Part of a small language model's weights: 3.93M parameters.
Each number is 500 + 50 x the weight over its row's rms, rounded and kept within 0 to 999. Layers, rows and columns count from 0. Numbers have three digits each. The size before them is the row's rms in percent of the matrix's.

# layer 5 MLP down (transposed), 640x160, rms 0.109, rows 10-50, columns 0-79
100:463429538590594424446514531480521525512561564431506512522483535497594495568509506486542459487395545453518561619545520390495541589518408596509436464444518503472527498424536460515583437461431514542577429504516445450566428521545526379586517544
100:428480447538456510526504513551502503582566561495550462492463466519458515433521539498551499508544447544514527537517504563348458447520468572495535591455448583443456456409462499469521493498382596445582352519531487557575499512396417534565524464
103:516410446425459477500530435509539506496438462542528538492484437464609472563517451503426461519531488552557394553490554507549524537477531506532476506511531516502472534564539451513508475508468610450439488502459469575413475471457486486495583423
093:513508489508506440486484461511475434402468394516559550512460559466479487496516447574430534509481553497515496436466514473575586425508466532463588498435491471474497500531451518567435481488581636494528540473555466502446543515571563523482521451
094:467584495481624480434465490502443467504424484449511524418419449556438490494492537443562568464543549482474582506489557482511453462520451456560518467386600534455501573455558529545488465583433514542567388648512398436419526507509522507510381541
084:465512490543452531412487521471425485507458494453432578495550494450486512512499430578419423442439514417431515502546486560453604439485526509493403591384546486427523548495476510534515576526527501578509545404471536488518542540549549518597465428
100:422559551516466506434525421540590542508364542477525461535462529577408532515518547440566601471507473511538454490428465405454566464503516448511551481399543453531577471484636454581528480499542549536440469488544491547564420469451505526483453518
100:476518441551550554491530512490504372507445505464509511519473451491472464534483424574522445376511506384516482508465509612519529387535472472498478439544466502495541486504528534526568513600525462537473454521536427518510635589544477500472480412
081:510572486481543482502420567557503514492539563447522507515560530543577513519397504510482459491515526499467464497593499522498520523448513434472551460520543500576543548383475491499411413509572559564472523421515557526529507505506493549542519414
115:496499454422541563505548505481509532658388537391493545528478508461463491541544555526522506516442555482435450468448565517498496361395546505536607497485533483572429485446467513508468508469565553504480509513578574470452577459549514530463466531
091:452462522484442450498470500558481551439530544413544655504499526520498613513445473514497537533507531443388544454352613432489627394499492509474414559450460395521524511429613478527504442524490544535411476520508450428576514550514543467548486458
077:542510405546604513599500544510443618467481541498533461532503567530575418462517462478471489547633411533500491568526505421582456474520395559428471479477572499488573556589515488436506596473498506481434465552525539443523443524491529590520511468
100:499530493504538479535504525500544463514491402447481478536465514444615517482538463463490400482626453548490501590505509451372484423500606442477472559536597481489525516573503517492462485509459405419522445560433498515542494493568529510465470532
125:596436507514461635505490516533500498373488534510464509447484463465533590376514498505532468483460504404423535566460513469518422587560444463565498589526432568430540495470524466628435503509438576520599599535550552513473473469376500500581458459
096:473552539658517457437479493432479488451645539564502476449399507546506554576469569513430458610406556423553526498422435441548557488435513482554489518472433562445490486531543424458437528443506581525440471517523521547541469471520488595553575526
108:492450580484522532566493568538470429402527486532528536569438466482436504459502424409487530452552453617590507528469463373527545545587505465527599505439432485474562421439560488519516524561590517462511408481480391538520501513516493507492457503
104:491555564518536446460524425485523467507472457498507495530561424505491610555452521396463500557431501546569413577523515525430613547546525578408513524478471465549452462536517486499582458516509497524551430509423469454499556518598565483529441526
100:388497432539489520512534516490535467538598503513390445513458449514478498430519500531655474515558551494498483509409518512582527470541458443509509481517448503490455531580502511520504571441477423482551429564567522524473535450467538510468596504
106:564524485503548535559490504528480428503505433584529567525467583416421537501496473489514536428542487521462548513429452512542417388440496508561437605499480442557474498563464562510491475484500554540562487455407615514512497519476414555532490521
092:504524539423479405540532521431432451444461550523468470466497572507531523545585478484524495479442496544526550502547525454436519425449447485491612420560510416620439475470524494548580458491510570473386475611429532434438453449553500632527549467
112:517578556422418475477491512491474491486553445406512495433477549506512449468466571475502538583500419470489597552389467516582550461564465461474544480512562453487557586566493487477587487489523439361445503461567507527484510507522483494504547522
066:531498427655528555477536517529479585530506500542504473479548544407559455535480469442576549529535436573544497509575450488590476475457470464410498527513570568498585486356470576509492451589525549504463553505386511436500531538479528484543482559
094:523566467435475554548450561455451478468478481554487564478460469489464610449499410571484509548481503499499474507489402490350598497555434401528443511413590558496481517589391532458514499568558474495563463523510566399559531505501457544504372427
113:485479408501421548467501502468493611631529485502533445567495572528490553513480487496451547450445563414426462562497417465425549451435512504508478483486514505564495439507494463556405576515524487417572550471506490427526468467428521563563448397
109:528448435557584469432591450557449455503549554605544495472501554512532510548521590448468527627510511518506511517408521446434583531496536547492415498544509529474462544513513446519453491428540567451440534455525526545453537451487495469578574511
085:508519496562409514514562507502487453517516451544593527490491474451567440413533518524467498564505458628470555508496559515498544399420487583445517526621573487511532457608516487431397509547503617543526485437540511563494511462478578498512575522
101:499638529502509555415507568472449553480388424461537463421534416410567487530524512454466493562582494548526496507480486498485449451440429426512450479644552541500545512447423486533498515527478484501476555528458514528524541503557520520522519524
114:466503508435508514501430438458529522449592489547427507519475457548479510501469529574475422587507561555489523586527523459570455461525471603529461430430488494445510472529509487526540462434468540444463443485495437503534446394543462551603486522
125:503522467428555560403508474477466619557459478502494502477536389544519517507589573502574529574518496395514469477470471439519582469398503551500469478634535545444497551501488468544411468427507561465465526465536526574478508509597488399464488549
092:442541424554466473411515503530501457479463580590543562490572454550476446563468555530620596554461518502590506484462554502446542447513505447444486515525524471542536538463433510400486496499491532523465464472536457527473468479501584538468567505
089:478540488577531446483496450439512490503592466464509488467511539503461564458452524498511547501484513452509507480503493524488521520511470440571552459495446548543475399475503487499493484476468491540522464477465500501535507523572460493501467545
105:591476484491500529446489505487516456492513544482381518431488541519488512420446514467429502430544417459573547405557521503544507489518542575490486577520542505434415581505457527555453472486462588498504512499474517435450496560541535483528527469
120:529542543531507530556569504439429463396550499598445430535435449443523494559513533345500542444439487491493542577526493540562472371422500615507466534540436537472481507504523451430552498514391486459514549529475399516454457487459511563491576547
122:543481515493431503450466438443540426565606511537453502442486457458498483441504473484441517524450451468484524562548475489465452606532471510587450481428499502501543434458512504428506556559508579581512474471502475557476594598580544459471480455
098:548509487590540520446436503519514480500527415562440514556496581479466407550495420545507529565482467431385450479507437463482359542463511519469510585517469528591479537527556419536505439503544478495476473522497479488547570433501511535513510540
090:440539487583412498472495519560389577555511573465589439549466440420499496434484484525504516463411483440562454546560446459552483521483529511552495533548559450551425484490476494463436584450456517463417541530469469465453490554504495501490568454
119:454539495444557481482437430508534453527522478462521465541475474558566529614483433573457434465403531451516448428472598499526489574489463543461508488587470519554567539509507578466533516450418535498451469394508538515507512537443575566574514480
102:441510490542520458462462523399546520579567521436539536498508476462484511498455479538456506597395469467566496528457526528518569554531483532482487481544475523504495403470516504496470546462541467495475502485509468455504539510571475559493524509
091:583493509508536523482520548498477437460490461420616529472456575499460480471500513473458467506475456451556533450499518443539506515530507527573464536533583411466502524456441441521447446459478512613434462438541519483425488488460628518567436564
118:577462430437499461478513498555477593440434590541517496525578497454499473426487573461533530529456367452501603536419534479474553550489434468491516548506499416478523560517503540465547505541521528491412491565553448522533373436527464511524474509
115:423448469425500447391452501537539554484546531413417461488541542527498432516474500546430511445453506524429518497530473434538500471450481534453426533434466508539412493496552412538572452450527584596592524451514590484504609455476411524624546463
# layer 5 MLP up, 640x160, rms 0.12, rows 11-50, columns 0-79
105:552541478594455490485458537470513621489520552534514469508481485432422602494484509510551519558399515492498451477492490426532438523460557472478535496490456578398425430496415496514523554506445455499492529453524580552485494460463415525510447554
095:491447491472599496525543468474494556423516466581563581439478566483435467527492568474477491512487523491523396476498476416472605484426455506496569526433428604494501493465549526517488464499526489530524426437509528530439570527620425501530592525
094:506485470539526558447481495444518600333601443591534492439484567387555489502486539475519499564460577530582502512536493435592430443505537509454511483569438557466454465511487525430446462532464566542514426438479512477509582495586464525577542510
097:538474505530467486464548519486482485447619550516486516479490538465510521534513542561534548520431577415544375548500496514544457477442603530597581563398424479480486386581477503433515466588575508580491506384517574510497457416592439516581440505
093:459476395571544463505520527505365595414523529504555492550456523563462570527514522475508431492558507533473475550487470429506442457524450500473493483587484567413487436589435414529452493346458466408543454564494417469603585544521490484579496573
111:518565532603497574475467486499488533460538594478551459392451466498391597482440507508581486531524486479495510574429482443524448500518621408483508501510453529475360387527491418465499509452465498561502437434517456562535457474531466541545490606
100:467496410584501526479527524444468493453517560544477436465468551374534474551588539475475502496546564404516601474451515504602401440554554519464535459519411515431525460467635530465480465557452484585564477489488550498479528493584493604543509553
083:465536513484551437404518532428465552421525530526516489460386524408500511489406568542416408507483577474529543515387454471474578434476555547487533517473456451390498496558588460423481595443437516489515496562472398508498495445584475540530540515
113:478589467470487522513523543454545507524555610483410568427487487556498463482552454525490540527362548462471509484479481437530581511494583519490466450494493566503419328479527391507481580380463509523431521506532519569437484514476426533501480532
096:503535508507508463477468516503402475479521641488547503474480443401488626520515552536549531531554500420503471516455550468501436502477629576524491413428423461504412534558524575428565518475522506463460560444475490509484417508583490613617477582
100:537456372530486481479591505422438515458563535558533462456391542439449575522479486460449534573420544460491474615490455398593467488463565553526531573527484553457462448594502400402559495511458491545515482549505521527488446527488402597579505538
100:563587512621520541498513535464508553525514476461495482569483529443540537515455449516561526482500480498518516427577509443500512509510519465513452481557524519459338432482556515544448576491516458510498469504464461592434543564551528522534487589
108:589484505508563519543557494434441519423549523529550552460502558454434493459488488488442522546510574414476501538493466502502445410394504551534549509544514521457493513525521515412542541538480494499493543506497519521452465512540511531639425586
084:539571473505621545506560441495497563477500548555495430550432502494513524529489518542506394578442539481534535486375447492528611493436558483505483482491445458459453426557589423493447564355407506420528490449471478541512534497568444518577567534
105:575454511537473426492594482477493549499495500546534391454463541445472488543448432479526560528553505469475388572494455535526418474443486510499487588506471574387474358514507529470503525458502486476465510537522474630520530541505493470542532640
116:503508507537544419436516507490433454467592551528483509580498501526453581562534592487515461550417482460592476542526496465609524473503527549561496532432471457456382482496527493468492535484428577486499453418467402533589530550622507495577609586
103:490540449494527429381532504514456472405518658655536528463446508478459573535514467564518431494405543485547436540379453443493493476457464483530495523532486489395486385515497460515503481400396532511540549523534475633503459490421547507474558543
100:509466590593544549414585518499427528441534498498626532530500492514530442542391537472593481570564528521588551518493441490464464496375467444442598449564545512477423544476487448474533495536506462542518446528429507515480524489637508497504547538
088:546562611520558549397437558455483605471498528487536550449490495545429510421485577571475448506406509554518457464439501493461534523497436440468511451481425478448516537451522476472486561474465484514427495490477540531531444517611445456488519524
107:444528569537573399429546440531489559459526512433492537473446439556456485517521532532541424569458482501621509532457507420494533585475469491532465459477400491475493463495652454512446475429407568375500504485539535522559643466534471589515534500
085:517530534519539432522551579448458614425524545570562505451431536517482554522511613498506506569432556474498454491522470463546553553385541472486498494512404520541411471483555441455435495498505550384466481540487448605494516511466495431486555537
084:489592550509513410429524485519510550466532575489528476417495545430554486557479475584457409543564538482507483482480468402509534592523617478411456522570521451484479377429470444524541534397496531515428469486484435533542527387519498529504554485
105:512502530509558508495511587405447502473518601624476456431352501553472493475473530516433517550478511440474449564412452514513566503418427534525510541408443468422460527547515353466513577536518518462415537556502490556605475520492472514491466535
098:546506424509514423485534458505436559473540549561595462451505592545506488566517593489403500601433524447550499484514468415448532521464483563503509533512491481453536509456567480467458500485579577484488490430467547613512508454493485579567579518
097:605475440456477494483492553536414494463523608558497523506454514507455532443553579511505503528480512431520504567442477468560488486450511441470515492496420466434503502550459422434544568478558536549364497501519524480574423454545421494532476543
086:566460456590500573538554533418452532439541503523528377601509477565439471554495531442514491520507499505501574537504508549678389520481511481484442569550506458485431465549505573487491463462468428541562530457445515538488438493547440585494505590
110:503532547532456511470572542484490515386538507529494496458507497539462481473419581526505436577556568517540550482497473384530559421452475499558561465457371503419471448460656395511528474475492516479572509410499474520564590438516383571550548445
111:510435533531595565453636514429397503529560533655490459501424421559469498519484462492530516543470495370535558451430458437444424533470517445516534487470520543415500501461555513391428527551460521530514514535470486638521541493565458484517520524
099:548513499470528466474519517444499432460611566609539534415403456558428508503528621488524487600436525443501505550496454484495539519390527447479592485455483629403592524498539430388451554487560534537547457445495469561579450416513405528473525500
096:508505488571579480439545466399400510410528538565471467466488554400452585513539564544505468509530602449587528497458436558548515450448538584500510487498437512474499451515598515553491580452447487549471486500483509498517509558618434550578490501
103:545521539541589561514495469498436563484499534506576514499513540520486502541472536468441469480476473500609534460578454493480545543425565573496569495533435479436385538532466398573445490480470519395528556473491407500453553590580429485495503476
106:558546488490474514495536533459457520432587565574492507549445541540538456500559489499510461487507577511534553461532487487555529430499530437534452477492484602427455440498638504448478482520355545454579490493478523570452475464476513585535580519
104:555532492491530505473482452391474550406579551573504484556546514502430522454405554484459508589524552441512451449436473441504460513465517511530610447470485478470485496474542515454540528528526598495501496571535556468471454564544494560574495507
102:457522481526550516451543520470454541497599493486442470580448531464503525508462554500559581565501494437576442411495494480455433489590524483429494528539520544499427502523467415433462566392479457520428527497514505573535561483494502537625551551
092:538573538549551448523495505498406528459562560586522448543406495469437559462440496555486469571437506497503439532472448405502513567437572495611559519427401451455445489505507447403452566508351566424467470510515453585554528489471533505505523518
100:602514446476549451508514459458434476488532491528530452475469547433377567505555556553541519564499532418476496467371505491509422481544573549600577523465466658470479486520517542447542510506541472536518443409536517547435538467450497498622466530
107:550612467594565496432547474408419553409531505516509519495489606423511560592532586535449494546502545497585583450461441496487537459459539537497529460498454615451524523476492529526479487438485527546477483465490516509551448509579506508593480501
099:540507477510547549513470520457462459487618468550553507576424513462543536466526599499544525615484562396465504528452440497611469554421546430561459463636435584531449486502430446430542436538595429517492527453476501486523523538568492474582502514
106:571556495490566413461585542508538604394547568577592447421425503470517483536394529522426484547404529528540495528499485508539477487402455455598473517482498456513431453567436450434437591504438503413431525490490429560557447530506515507524518593
115:492450527485542471450509465492458449425574613541501519445505452500431540548520502575472477527525544387493443535447451402511473498409535506592500492443394562425433468454452464533610535443493526556510511506492517512519492438497481466587481523